Weights of a small transformer language model: a variant of Muon for these matrices.
Each number is 50 + 15 x the weight over its row's rms, rounded and kept within 0 to 99. Layers, rows and columns count from 0. The size before them is the row's rms in percent of the matrix's.

# layer 9 attention query, 512x512, rms 0.156, rows 426-447, columns 0-127
092:58 22 26 40 76 36 56 40 68 35 37 66 73 33 60 67 76 54 39 46 33 51 63 82 53 49 60 64 51 84 49 53 36 42 61 61 30 70 56 47 76 67 53 35 51 29 67 46 41 66 52 38 49 14 63 55 50 46 50 66 53 84 30 64 45 71 40 64 74 18 33 96 66 49 34 63 36 52 61 38 23 31 74 46 51 61 56 46 53 53 71 30 37 17 11 41 68 12 52 69 55 60 32 49 18 57 62 43 66 24 39 47 31 52 55 61 38 46 50 35 67 57 32 42 43 40 29 79
101:68 64 36 61 66 37 40 74 63 62 58 46 69 40 57 35 36 61 47 67 63 40 56 37 70 53 53 53 69 45 57 47 52 57 50 50 33 53 56 51 39 46 40 12 74 31 40 30 61 60 48 37 65 51 41 57 49 52 76 52 49 73 35 39 55 54 46 79 73 45 53 43 60 40 49 50 63 51 28 30 64 50 59 61 75 21 49 56 51 36 46 60 26 83 73 47 42 37 51 62 52 66 60 66 32 53 33 75 48 90 35 64 62 59 69 82 50 54 63 67 70 24 65 38 72 54 43 18
109:55 35 68 15 60 53 57 57 51 47 39 41 47 18 63 52 48 30 52 22 59 28 40 70 74 29 42 75 24 43 63 74 74 60 11 47 62 54 37 37 38 61 53 51 72 52 39 41 46 59 64 80 52 24 64 48 42 32 43 49 30 29 19 53 15 73 32 62 62 57 77 25 61 62 45 34 82 55 28 40 45 55 43 72 00 48 52 48 60 54 64 73 63 43 28 74 52 35 34 57 44 54 30 52 63 44 58 54 43 54 38 48 53 60 39 70 57 54 15 61 39 41 47 59 51 50 39 43
095:63 36 38 46 42 37 36 52 50 62 76 46 39 43 33 33 39 54 46 43 43 71 40 72 45 52 50 46 45 46 61 39 55 59 46 80 14 52 55 52 78 40 47 59 47 49 64 57 61 48 41 47 44 32 29 40 51 68 53 78 27 40 47 58 77 32 48 51 58 47 52 55 49 46 55 00 45 39 43 52 55 66 58 87 62 53 30 67 23 83 52 74 66 52 69 40 62 44 46 54 47 46 54 49 36 31 29 39 61 52 47 37 39 69 40 66 52 31 80 54 54 29 50 93 35 36 44 42
105:43 55 45 46 56 35 25 25 54 38 38 40 61 59 69 47 30 47 48 42 64 53 45 41 52 34 64 23 50 93 25 61 48 42 42 60 43 50 46 41 58 64 44 58 57 37 58 33 56 29 70 49 91 50 57 50 53 47 47 41 56 88 54 72 59 43 63 34 45 71 61 44 49 65 48 60 54 39 33 47 41 35 50 53 38 41 25 67 60 53 40 76 65 53 42 63 54 42 77 29 62 40 52 37 42 58 68 44 31 75 77 55 15 31 38 43 57 51 71 46 63 81 44 85 38 79 51 53
107:62 44 55 25 68 45 35 44 78 46 51 61 87 36 53 88 55 57 33 43 40 50 24 34 69 34 40 18 32 44 28 43 54 39 39 42 18 46 39 40 48 34 57 41 30 46 46 54 68 45 35 98 69 55 38 72 56 69 55 43 80 87 40 56 52 42 55 53 26 61 39 70 59 51 71 49 65 41 50 54 46 55 63 40 47 44 48 51 32 78 62 45 52 37 72 56 53 25 34 24 42 50 43 49 69 69 69 29 56 39 53 51 43 47 54 42 36 53 47 04 84 31 63 30 39 69 36 44
103:65 62 63 43 65 66 51 71 56 65 35 31 45 63 25 52 38 44 34 57 64 49 40 41 51 58 40 33 64 39 39 50 47 45 66 47 72 66 61 47 59 31 55 49 30 61 60 30 39 32 62 44 10 44 36 38 56 54 99 28 72 54 51 37 46 25 57 51 29 64 50 68 59 67 68 53 64 52 65 27 41 40 71 18 65 55 64 62 44 73 66 41 60 45 49 71 62 27 35 42 34 46 52 20 63 29 74 63 38 45 17 71 79 50 50 50 42 56 22 48 58 55 32 40 25 23 47 39
103:62 22 48 25 68 40 29 87 51 44 71 51 37 57 53 37 59 63 33 72 47 45 49 44 72 55 38 65 46 47 48 38 47 67 52 55 25 35 40 53 41 56 56 45 52 51 44 39 44 60 35 44 53 42 59 73 41 17 66 32 52 55 49 54 53 65 63 55 51 30 16 45 62 40 28 23 55 65 70 72 64 59 32 54 59 57 72 33 54 55 47 49 66 54 54 27 45 38 28 44 52 50 48 65 34 53 55 34 47 71 45 85 22 53 54 01 35 76 52 76 27 48 72 47 38 52 66 55
104:62 41 52 43 74 66 47 49 39 56 46 54 33 52 45 33 91 54 36 52 36 41 60 70 58 87 67 37 32 53 64 63 40 55 71 84 60 70 30 62 63 72 61 41 53 11 47 44 82 52 75 35 53 65 63 59 72 42 31 57 63 66 71 65 75 46 56 52 38 11 67 62 35 60 48 51 65 59 51 69 58 52 33 14 84 55 29 22 70 63 69 47 35 42 54 64 59 56 39 70 45 73 29 23 48 20 52 58 74 22 47 40 36 40 38 48 24 45 72 75 48 85 52 26 62 35 55 53
110:51 56 60 40 48 58 44 57 84 17 62 56 25 47 62 40 70 65 38 44 48 67 46 46 56 46 32 83 59 47 31 57 50 45 37 53 61 35 24 52 50 54 62 35 52 55 48 16 34 48 48 53 91 51 51 32 62 41 78 54 65 48 45 36 41 80 35 47 38 82 43 48 37 56 47 52 65 22 56 29 57 72 80 52 67 65 53 73 13 48 76 82 50 61 66 64 50 40 43 65 77 50 35 35 35 48 47 48 23 42 40 55 48 43 80 44 63 51 40 55 49 60 61 56 56 40 41 72
110:56 30 60 26 30 37 39 68 51 79 24 31 70 31 30 63 39 51 48 39 63 64 42 46 53 66 49 54 38 54 80 63 75 54 69 61 38 36 85 44 55 21 42 42 73 61 47 71 59 41 43 60 40 55 41 57 56 37 70 55 17 48 42 19 67 57 51 51 59 73 35 66 52 26 63 45 57 47 41 39 54 70 35 37 70 38 31 52 85 53 53 50 67 61 43 54 54 49 32 60 95 66 66 21 43 33 35 72 67 46 56 47 59 41 67 58 23 59 54 72 48 34 56 43 68 77 67 58
104:07 52 42 82 53 68 59 65 65 72 39 51 41 36 27 37 75 70 70 68 23 29 46 33 29 40 55 37 61 44 37 59 42 44 12 22 68 40 43 39 46 70 42 50 48 45 53 45 52 26 42 38 43 40 56 14 67 26 62 39 47 61 99 55 52 59 56 66 59 30 38 12 68 47 64 48 48 53 33 57 51 41 54 48 45 69 39 63 49 30 42 25 30 43 80 58 35 62 45 48 42 80 70 49 43 25 49 43 67 48 63 53 47 68 56 32 27 41 52 58 46 28 63 56 60 23 61 62
104:81 62 56 32 55 45 32 50 52 43 76 54 35 58 88 43 39 60 31 70 51 57 37 63 62 41 47 43 79 64 57 54 48 47 47 39 52 42 25 46 63 39 65 31 59 27 50 38 34 33 64 49 37 29 17 56 37 40 40 37 54 64 41 66 60 49 63 44 55 56 67 40 50 40 52 60 53 55 49 48 37 60 68 33 48 37 34 54 34 83 61 66 39 54 48 55 63 58 41 47 62 61 63 49 46 33 47 61 51 18 35 56 45 62 56 56 40 37 50 48 37 67 69 47 68 19 33 20
107:39 52 38 66 72 87 34 84 61 57 51 44 12 56 38 70 66 55 54 48 57 53 31 00 41 50 27 33 80 50 54 66 44 51 64 76 66 20 51 66 47 35 38 52 48 58 53 64 53 38 48 68 70 57 47 64 41 67 46 45 81 44 51 58 42 42 61 55 26 58 57 59 51 36 86 58 46 35 58 63 38 53 46 35 36 64 54 73 54 55 35 25 46 73 47 32 48 34 38 56 45 19 42 62 82 55 28 39 27 46 66 29 18 48 45 66 63 66 40 59 35 45 61 30 87 14 44 72
121:49 68 49 47 59 44 52 45 82 55 47 67 25 69 50 65 63 57 66 63 57 44 70 41 48 47 50 72 30 36 66 73 46 64 46 69 52 38 57 43 94 47 48 33 57 27 45 48 52 36 60 29 57 51 45 62 57 27 67 51 59 65 47 64 40 61 65 67 23 49 51 33 52 67 73 49 48 57 62 57 72 60 27 27 39 42 39 31 50 60 55 69 59 65 45 50 36 67 47 56 41 68 47 55 32 66 15 44 45 73 51 49 49 44 48 65 53 45 58 41 72 60 28 34 52 66 56 76
104:47 53 50 29 48 39 62 40 27 50 41 55 16 54 49 48 54 46 59 55 39 47 35 60 56 25 41 69 67 51 37 39 38 81 39 45 94 48 57 41 55 65 31 55 88 72 59 52 24 17 26 56 60 31 33 32 27 59 21 47 55 33 45 51 75 30 63 55 26 43 53 52 56 46 38 66 43 62 46 30 53 29 46 63 28 53 55 48 57 42 47 56 48 31 47 39 65 38 59 57 35 36 30 50 66 37 67 47 85 68 31 45 31 43 40 34 27 50 45 50 53 54 52 46 52 27 40 34
098:42 35 37 36 73 38 24 54 58 34 66 51 47 60 50 71 59 55 53 39 44 41 72 65 53 58 51 50 15 44 48 39 31 60 31 62 97 60 18 28 51 61 83 64 57 68 50 50 54 40 62 51 76 32 72 57 46 54 49 63 75 60 32 76 36 42 64 35 47 49 45 40 63 52 36 43 56 53 58 42 67 35 26 33 66 24 70 20 29 64 73 30 95 38 29 42 60 60 34 80 41 72 67 44 56 47 52 63 74 39 21 61 46 54 64 47 65 53 43 45 45 46 43 05 43 51 41 25
104:32 48 56 48 43 48 52 53 48 81 63 62 41 37 58 34 57 47 18 60 60 45 61 28 56 29 36 27 44 50 20 41 36 58 29 69 16 34 46 60 35 35 49 51 46 58 63 69 43 53 40 70 67 60 66 28 41 52 50 44 35 47 71 76 51 57 77 38 51 95 60 54 38 37 81 42 46 39 60 54 67 54 52 59 29 38 53 46 52 47 32 59 47 36 53 27 64 47 49 18 30 56 51 73 59 59 39 47 43 72 48 35 69 67 51 47 62 30 43 50 61 47 52 50 68 60 45 69
107:73 63 46 72 61 74 22 52 47 48 29 54 43 55 27 53 29 51 47 37 34 53 37 48 59 20 43 34 88 54 42 43 24 36 55 44 59 48 53 28 29 29 12 27 72 53 51 83 54 64 39 53 57 67 37 35 33 45 36 54 54 73 50 51 70 49 54 50 74 55 49 50 55 53 52 29 56 76 26 44 34 51 50 47 42 47 44 28 73 68 41 54 55 82 44 38 46 39 67 46 74 48 42 35 31 58 34 43 25 35 27 54 51 37 39 47 97 55 57 47 60 62 53 18 80 54 58 45
105:65 27 52 47 86 31 66 20 46 68 66 66 54 51 52 50 24 54 36 55 73 53 56 56 40 67 34 26 47 44 52 53 54 57 59 88 42 11 38 58 84 62 61 58 73 62 63 41 57 44 70 53 56 36 26 37 57 46 44 61 74 38 38 56 66 38 31 39 53 52 45 69 51 45 62 54 63 42 57 51 27 42 43 38 64 54 57 34 63 60 58 50 59 42 43 71 65 80 72 64 44 96 63 31 60 28 44 64 59 30 48 34 53 48 67 35 38 32 56 57 43 62 49 23 41 49 53 65
097:42 53 47 39 50 48 49 34 63 46 57 38 60 43 10 64 53 62 48 42 61 36 67 65 43 31 53 24 54 50 67 26 66 37 92 29 51 62 62 42 32 43 65 84 44 80 36 34 33 54 52 03 46 55 38 05 52 33 70 61 42 35 66 66 56 68 64 49 66 60 60 50 42 62 76 67 64 45 84 24 28 41 37 71 21 62 43 45 12 63 52 75 36 57 74 33 48 38 61 45 47 65 42 46 58 27 71 32 65 63 55 42 41 48 68 67 65 63 61 57 58 48 72 60 93 40 56 23
103:39 44 27 27 72 60 44 23 36 65 68 26 73 35 69 36 42 68 62 31 55 43 77 77 29 53 47 66 59 74 35 50 38 21 32 39 26 57 54 53 47 37 41 31 59 53 48 41 82 63 49 24 63 67 44 60 53 62 60 60 54 42 51 42 67 58 64 51 70 27 25 15 41 38 30 51 74 59 47 18 39 75 57 42 47 59 57 45 73 59 66 54 62 41 38 53 59 40 42 11 64 24 65 52 36 39 59 39 48 33 45 43 32 52 62 53 62 51 39 46 32 37 68 59 54 26 41 63
# layer 9 attention key, 512x512, rms 0.154, rows 426-447, columns 0-127
094:39 75 69 45 46 45 50 57 39 81 62 39 51 66 77 66 49 63 48 52 48 48 63 25 60 56 66 20 54 20 45 38 30 71 39 72 29 69 23 52 41 32 76 52 46 32 47 52 37 30 74 85 56 41 46 40 50 37 48 44 80 30 63 66 64 51 57 71 54 64 42 56 65 44 57 23 83 66 50 33 52 58 64 26 73 31 43 56 32 74 61 83 71 47 37 59 52 10 54 58 25 50 48 63 14 57 52 58 35 39 58 61 37 50 61 36 58 61 31 23 69 61 35 52 47 70 51 52
103:33 68 44 51 77 45 65 58 39 71 37 46 35 75 47 32 67 56 39 44 46 37 54 32 63 49 40 49 45 20 45 55 47 63 56 56 50 54 34 26 61 89 40 41 35 46 46 59 39 54 66 65 53 69 57 31 27 28 40 53 36 57 35 74 50 32 48 60 63 44 65 68 52 44 38 56 39 48 32 72 43 55 40 42 40 57 28 46 25 73 86 60 16 56 02 27 33 55 34 66 51 71 61 67 39 52 60 60 60 58 58 43 82 80 55 47 51 50 55 73 57 65 47 69 23 63 77 62
105:42 31 53 43 39 56 24 66 43 43 45 52 60 38 31 64 53 40 64 44 92 53 55 35 46 47 30 40 49 44 47 32 70 55 46 29 57 44 71 49 56 65 46 59 78 60 27 41 89 74 43 69 58 41 77 50 68 36 46 61 44 57 82 50 45 61 23 62 40 27 67 45 47 53 54 60 50 22 41 47 54 64 22 32 54 18 69 56 52 52 49 53 61 46 49 43 32 48 65 34 72 53 25 72 42 43 78 11 51 43 48 48 25 54 24 54 59 47 58 68 50 28 26 50 51 67 61 34
101:66 47 69 42 54 58 38 68 62 51 19 57 24 36 26 65 41 36 60 53 70 61 33 75 41 42 79 44 55 51 37 48 52 39 60 39 24 40 56 65 33 67 44 52 34 45 27 62 22 52 69 53 24 30 60 53 52 52 43 33 43 64 35 63 64 65 53 37 37 39 52 51 58 49 39 40 35 48 59 21 46 68 39 52 62 42 38 60 99 62 42 89 73 49 33 66 55 32 50 62 68 35 42 69 32 79 57 39 79 51 54 51 82 65 62 52 44 49 66 45 28 83 64 47 63 58 61 54
103:30 39 56 59 44 44 44 76 45 53 38 55 56 42 32 78 63 50 71 47 38 59 39 31 43 59 60 64 59 51 60 39 68 20 62 34 23 71 64 39 69 54 35 66 27 57 54 44 52 49 44 49 76 51 45 60 50 51 31 26 42 45 36 37 18 51 00 52 70 36 40 43 42 21 76 59 44 52 60 20 46 67 35 74 51 38 51 43 64 37 68 53 55 27 60 57 55 75 57 48 43 34 26 55 62 36 58 41 49 51 35 76 43 55 29 53 32 41 17 42 53 49 65 50 58 55 52 36
105:75 51 32 28 24 47 37 23 53 54 18 57 56 28 53 57 66 63 43 69 18 55 51 62 27 56 69 43 38 41 66 65 53 61 50 48 45 48 23 54 24 58 59 30 61 59 42 57 42 47 50 66 63 43 52 54 26 44 65 69 73 61 65 43 58 31 44 54 75 65 09 38 46 38 65 29 58 53 50 50 52 39 28 53 57 37 48 30 41 89 09 73 71 41 39 59 81 42 41 36 29 92 48 73 35 60 52 56 42 34 62 72 31 44 34 53 41 59 36 41 56 39 73 41 61 36 53 42
116:48 64 80 63 34 41 42 41 28 70 47 45 56 32 34 31 46 40 54 36 65 43 62 59 35 37 48 72 73 47 32 57 43 46 51 60 80 63 33 56 59 61 64 37 62 27 45 75 52 57 52 54 62 55 38 83 44 23 58 38 59 88 33 26 18 44 74 31 28 55 49 37 68 78 56 45 39 60 45 25 91 43 40 35 50 46 47 74 42 60 57 68 20 70 31 45 70 28 40 63 40 15 52 50 59 28 30 53 58 53 26 22 51 56 43 59 47 36 46 40 45 66 65 51 54 40 77 52
106:37 48 34 63 53 30 36 78 33 34 50 43 67 53 77 33 66 63 44 43 48 19 64 44 50 59 43 35 60 50 36 29 42 71 60 22 43 44 46 49 49 65 39 30 72 25 56 22 61 64 53 65 39 42 32 20 38 44 44 57 63 54 23 43 45 52 77 30 26 55 37 64 72 41 43 63 34 60 48 58 61 64 58 42 62 67 69 50 45 49 41 59 54 49 46 63 68 57 58 69 65 39 63 54 31 38 38 64 51 55 42 31 45 53 42 63 52 05 54 30 57 79 36 41 70 38 70 49
109:51 50 35 30 35 49 76 47 54 31 81 42 72 40 79 51 57 45 27 88 52 41 35 36 46 29 66 56 54 71 61 39 57 21 55 34 51 58 34 54 38 57 42 34 56 56 40 31 85 50 71 65 62 48 57 21 72 57 52 45 59 63 53 55 43 56 30 39 58 66 19 49 57 36 36 44 52 62 00 59 86 49 45 41 64 43 54 47 61 25 53 68 52 32 60 19 52 47 48 45 47 27 50 42 47 56 20 50 39 25 63 62 71 32 62 55 31 39 56 58 47 66 40 28 38 42 36 79
106:46 35 66 29 23 19 30 80 61 34 75 43 32 53 46 66 66 44 61 15 63 59 39 32 43 53 38 45 33 47 56 63 78 77 58 73 42 75 42 75 50 29 46 50 49 33 51 53 44 55 50 48 64 55 53 19 51 54 67 30 33 38 40 56 87 64 39 49 56 53 91 32 48 41 52 64 44 50 37 47 35 54 53 53 45 47 44 69 47 58 80 64 51 54 44 64 57 67 69 65 53 59 39 51 43 42 45 26 59 32 42 22 43 55 46 56 53 69 52 72 36 31 49 47 84 33 23 52
107:66 79 42 48 63 55 22 41 72 62 72 61 63 49 58 50 56 60 45 43 47 28 85 48 59 75 57 29 19 46 47 47 73 46 41 44 47 51 52 37 40 27 61 60 59 46 52 36 43 50 44 79 70 44 61 39 48 52 62 35 95 36 61 42 76 46 54 59 64 65 42 49 28 49 37 72 53 54 57 74 50 59 40 32 44 34 44 44 60 60 54 65 37 26 71 46 69 32 24 52 81 48 57 83 34 66 45 38 73 39 42 48 16 62 85 43 58 25 48 67 47 32 54 32 36 65 39 40
102:68 51 54 55 42 59 53 38 41 42 54 56 69 34 43 47 69 66 59 42 48 45 40 21 44 40 50 34 72 55 65 47 34 54 41 30 48 69 77 60 53 69 75 71 34 25 56 71 34 36 45 41 62 54 36 52 63 61 59 36 28 35 36 52 47 59 54 55 54 47 79 36 41 60 40 20 48 65 58 61 50 80 52 70 68 15 52 74 61 43 16 47 18 46 60 59 37 55 93 54 68 28 52 66 58 40 42 36 50 36 51 53 57 67 74 58 65 57 55 68 30 55 33 44 45 62 57 32
112:48 78 61 32 23 57 20 62 17 53 99 36 43 42 46 63 48 43 67 71 39 53 55 76 41 65 39 68 46 59 37 41 31 59 62 54 62 27 33 27 37 73 48 50 64 17 36 60 68 65 44 44 46 34 40 47 69 73 53 57 57 50 35 58 57 51 32 42 66 49 79 40 56 39 26 36 47 61 42 51 49 33 58 50 31 44 44 45 55 54 39 40 75 83 56 31 29 55 67 32 58 56 61 80 54 43 31 44 49 16 53 72 34 75 47 65 49 36 68 62 34 38 51 31 50 02 54 59
110:29 54 55 59 58 22 69 59 65 52 35 25 55 34 00 71 10 34 17 26 71 60 36 57 48 32 50 41 52 51 47 67 82 40 31 45 65 25 87 39 57 68 54 43 35 82 41 71 34 12 21 22 45 13 37 49 52 50 57 57 47 20 58 50 32 35 64 44 77 62 37 45 37 42 31 62 71 73 63 51 17 59 40 61 42 55 59 59 54 41 46 35 41 54 72 50 51 45 24 82 45 22 60 40 79 32 59 53 34 51 54 63 60 51 58 57 68 19 51 61 46 20 39 68 69 33 82 53
108:53 55 39 59 45 72 69 37 54 39 52 76 37 57 46 62 53 74 65 74 39 70 69 49 46 75 65 46 35 31 19 45 51 60 25 63 31 42 05 39 39 59 54 37 47 26 45 46 56 50 51 59 48 57 24 56 41 60 48 55 86 31 54 55 55 53 69 68 67 57 60 73 35 39 51 65 43 65 17 44 55 45 47 42 42 43 31 26 62 69 42 33 36 30 48 37 80 27 47 41 45 45 70 65 31 65 63 41 46 37 47 68 42 33 52 83 66 88 77 31 58 70 31 19 51 29 32 52
106:63 74 73 43 65 73 55 54 57 69 48 20 49 53 71 53 56 28 47 55 59 65 35 42 36 32 37 58 52 90 60 68 48 77 54 88 55 71 70 50 56 70 24 40 51 69 58 27 21 53 77 31 51 42 75 08 38 40 29 68 71 41 71 79 61 40 43 29 52 73 16 81 34 91 48 52 54 66 54 40 54 48 57 52 66 68 54 59 51 48 50 31 54 58 52 56 36 53 51 33 73 34 51 60 59 36 63 48 47 56 51 65 54 36 58 59 63 43 69 40 11 34 55 78 23 37 33 26
106:51 23 17 42 48 52 76 72 91 28 58 38 63 58 39 61 50 36 52 44 54 36 68 54 24 66 99 57 32 65 64 62 72 47 63 68 14 57 28 29 57 37 55 54 66 76 36 30 73 58 74 83 72 42 63 55 23 77 74 69 45 75 46 51 71 51 47 55 27 50 49 30 36 55 54 44 44 59 86 62 45 53 36 17 46 43 29 26 59 53 46 76 71 43 56 59 45 66 33 28 37 88 59 45 19 66 29 71 38 29 45 82 33 24 75 29 74 60 30 46 60 34 56 31 52 33 66 48
103:18 32 39 49 29 49 57 43 31 63 49 54 41 54 31 42 64 58 66 78 56 53 20 39 53 69 46 25 86 27 38 51 67 50 42 55 34 14 61 59 51 61 32 48 69 16 66 52 31 36 47 38 67 25 56 45 30 55 32 73 35 46 57 30 37 57 62 66 34 45 29 43 52 75 56 35 65 57 42 88 62 79 59 48 69 56 59 31 47 56 45 54 46 52 59 51 20 69 58 31 77 35 43 62 84 60 69 42 41 24 66 46 56 49 48 77 44 38 30 75 47 34 52 50 55 46 63 69
104:63 65 36 77 35 61 31 65 27 43 52 37 46 28 07 49 22 45 66 35 44 67 44 57 44 47 43 57 65 58 34 50 48 22 54 51 69 34 40 55 39 58 36 42 61 60 39 36 45 79 38 60 64 51 53 58 40 37 40 47 41 50 61 46 63 41 03 48 40 28 49 23 77 55 48 56 35 56 69 70 37 61 61 68 41 26 53 44 43 46 41 63 29 77 62 48 52 58 38 04 65 18 46 59 53 63 49 62 76 49 49 38 46 58 09 37 55 36 60 67 42 51 51 49 58 48 78 35
103:56 54 30 59 69 58 60 31 82 38 64 48 25 53 36 67 58 60 42 46 50 59 55 39 39 51 23 36 58 60 60 49 34 31 51 55 50 54 48 48 54 82 50 28 49 68 55 22 51 99 40 77 80 77 27 46 57 54 33 49 60 42 69 45 81 49 46 61 55 63 27 45 39 28 50 36 62 31 49 37 61 71 81 59 65 42 35 45 29 51 43 41 54 35 34 48 68 42 48 45 59 45 45 32 44 47 60 40 41 19 55 40 50 37 73 47 65 70 66 49 48 52 72 34 49 44 59 29
113:58 53 75 67 51 67 46 46 67 52 83 34 44 60 55 45 37 82 44 24 65 50 48 32 67 34 42 36 42 37 46 54 80 31 52 42 38 51 78 34 77 24 35 36 77 68 54 31 57 47 35 67 48 46 32 39 56 53 54 63 53 57 44 81 82 43 29 44 40 54 40 54 31 33 66 56 41 51 36 48 41 66 76 61 43 69 54 77 35 77 64 68 30 62 52 28 53 46 49 39 47 44 28 28 51 50 59 55 39 52 61 46 18 50 19 50 80 50 31 45 50 43 62 45 67 57 69 45
106:22 71 77 32 47 46 42 15 56 13 49 36 63 39 64 59 32 60 60 62 46 56 33 64 51 43 59 53 69 53 57 70 67 60 63 33 24 61 70 53 45 54 66 54 69 61 51 63 68 46 30 45 64 33 51 63 59 71 50 62 42 43 45 52 49 47 49 63 44 28 47 42 61 35 31 33 51 32 23 67 27 71 47 43 38 38 52 38 49 61 49 45 55 50 56 53 51 49 55 53 73 70 57 54 28 69 66 44 54 54 39 55 66 46 55 64 62 59 62 74 64 28 50 40 84 42 53 43
# layer 9 attention value, 512x512, rms 0.169, rows 384-389, columns 0-127
095:23 56 81 31 36 38 63 53 67 69 29 44 43 49 48 56 40 45 51 44 54 39 44 35 54 56 64 46 62 28 47 67 55 30 58 52 41 48 57 50 14 55 60 42 84 50 57 58 48 53 30 29 14 38 66 71 43 27 63 44 47 42 70 48 45 60 71 63 63 62 66 46 46 24 45 50 18 49 60 45 54 31 40 42 59 70 51 51 43 46 57 27 56 37 55 67 78 35 74 51 12 45 53 30 39 60 41 55 55 43 52 44 46 46 53 64 59 55 07 65 47 53 58 33 58 62 57 64
102:66 35 46 62 46 58 38 65 37 37 49 10 65 51 64 29 45 60 71 21 59 58 41 58 57 62 42 66 40 44 32 50 67 24 44 63 48 89 38 56 54 57 28 42 58 54 54 13 69 33 59 33 39 64 69 73 60 59 39 31 43 44 54 53 94 61 51 48 32 48 61 07 38 12 62 40 58 45 43 85 43 49 46 38 55 42 41 61 64 69 63 73 50 44 57 58 65 41 42 62 41 40 59 60 63 31 64 70 51 32 47 36 26 41 62 38 57 41 68 49 66 56 43 23 62 34 66 46
097:27 50 56 60 35 45 72 66 67 76 53 42 34 58 49 53 53 50 67 59 24 58 47 73 53 61 15 46 33 55 60 13 75 30 19 59 42 63 62 55 33 16 33 67 36 45 69 56 65 41 51 37 45 60 42 53 37 50 46 45 42 39 65 51 37 47 20 47 53 38 43 36 57 33 05 65 45 60 56 54 25 58 47 60 27 26 49 31 48 66 32 68 50 28 58 48 34 53 61 62 42 33 36 44 64 75 72 73 72 57 46 34 43 68 66 56 24 27 63 48 46 60 42 37 66 50 81 63
093:47 56 50 43 19 70 68 56 23 61 67 28 36 54 45 73 50 46 42 05 12 53 44 37 43 30 55 19 71 50 50 62 34 46 73 71 68 61 32 19 56 48 64 65 78 45 73 24 45 60 39 42 46 47 39 52 71 55 38 82 64 31 52 43 22 00 50 58 46 27 48 51 55 54 26 34 45 83 35 66 33 70 57 38 20 67 65 49 53 54 38 62 65 52 46 53 69 58 31 44 34 43 49 37 85 64 56 39 55 18 43 48 49 56 44 49 86 48 36 22 72 45 39 42 51 60 62 40
097:46 36 45 55 54 36 79 66 65 55 78 70 45 56 70 25 64 74 64 67 29 59 72 43 45 41 45 33 64 40 56 37 56 30 21 24 53 60 66 52 59 31 52 50 52 61 68 74 86 44 47 84 76 28 27 47 34 37 41 32 71 42 56 47 61 66 50 88 39 51 48 95 31 65 68 48 32 57 51 45 35 48 57 73 72 44 59 61 62 49 61 69 52 39 67 58 54 63 62 34 39 41 31 57 44 29 45 34 48 26 43 46 42 62 63 27 41 52 21 61 11 63 71 46 63 84 64 41
100:33 21 41 43 58 50 75 60 59 60 45 44 65 40 46 37 40 39 54 44 78 47 40 94 50 49 49 47 46 70 79 65 76 12 73 51 31 74 46 38 52 57 60 35 50 62 51 38 51 50 61 53 49 50 42 56 45 52 45 78 34 60 37 18 29 46 29 28 52 48 28 61 35 62 32 39 34 76 32 58 64 55 33 60 46 60 56 47 58 37 53 65 31 64 73 40 27 56 77 42 65 54 62 57 39 47 50 50 44 54 47 85 60 64 64 48 48 59 76 53 45 38 60 63 42 72 63 55
# layer 9 attention output (transposed), 512x512, rms 0.151, rows 384-388, columns 0-127
091:51 52 35 34 39 76 66 59 44 33 29 47 56 54 48 36 35 48 59 43 58 38 36 53 65 41 58 64 50 49 31 69 40 45 32 68 62 47 37 40 48 47 76 65 37 51 86 36 14 37 56 33 34 68 51 41 59 57 24 65 66 72 48 50 42 67 53 53 71 40 56 49 54 28 40 59 42 56 68 47 47 53 53 37 49 37 44 46 43 37 51 47 58 39 39 57 88 59 48 74 64 40 23 46 51 23 55 44 45 57 63 47 56 52 39 53 69 54 66 57 59 58 28 71 65 62 56 49
097:55 41 75 87 46 78 57 13 78 67 39 31 14 38 64 30 73 30 59 58 64 27 41 43 40 57 46 42 41 53 45 45 43 32 44 47 53 51 50 58 58 49 44 61 81 47 62 65 48 56 60 32 65 59 58 44 48 80 43 66 38 61 49 27 26 69 37 54 59 82 25 58 66 37 49 47 42 32 50 61 76 60 62 44 45 48 63 26 54 70 66 50 66 51 52 57 53 73 55 50 57 59 36 35 41 01 24 49 38 48 45 45 58 38 58 63 42 39 65 35 78 59 24 56 62 42 43 37
094:58 46 55 49 66 44 44 56 73 47 13 72 45 55 60 56 38 59 28 86 47 30 73 69 73 31 22 57 31 53 72 62 51 29 35 73 71 58 11 67 19 41 42 50 87 75 53 16 48 61 49 66 28 53 59 56 42 36 57 47 51 31 50 38 53 55 54 61 53 45 65 68 53 46 48 54 56 69 66 57 63 63 30 88 42 61 37 47 41 78 57 64 50 70 54 68 57 62 37 50 86 60 63 38 42 41 43 61 29 53 38 41 65 29 73 55 32 65 56 60 47 40 47 40 44 45 60 45
088:45 44 38 60 39 56 59 36 32 55 48 44 19 40 44 48 71 50 26 58 52 23 41 48 40 50 56 65 47 50 55 46 48 42 43 44 72 62 39 54 50 61 27 53 41 46 40 22 50 79 45 47 50 54 72 54 50 48 43 61 53 40 63 87 40 60 56 43 48 57 38 63 35 47 57 50 50 23 66 22 37 48 36 57 51 28 87 47 47 33 73 43 52 51 58 49 40 41 60 40 43 41 34 59 75 40 59 32 42 28 57 80 56 55 49 65 30 16 58 43 58 98 62 42 53 44 70 93
097:50 38 77 49 59 50 28 64 69 68 40 52 76 68 49 48 69 47 41 56 39 74 57 41 48 91 40 63 52 12 51 55 54 41 52 51 52 76 15 45 63 46 50 36 72 43 39 56 56 38 60 37 14 46 75 33 26 68 56 44 55 67 52 60 61 57 68 74 50 57 45 46 05 24 48 49 58 36 49 44 36 37 80 45 52 30 38 74 69 30 47 61 50 34 51 44 46 41 21 31 71 83 59 62 19 43 45 39 37 60 61 59 66 43 51 55 55 61 29 45 62 49 57 64 47 53 38 60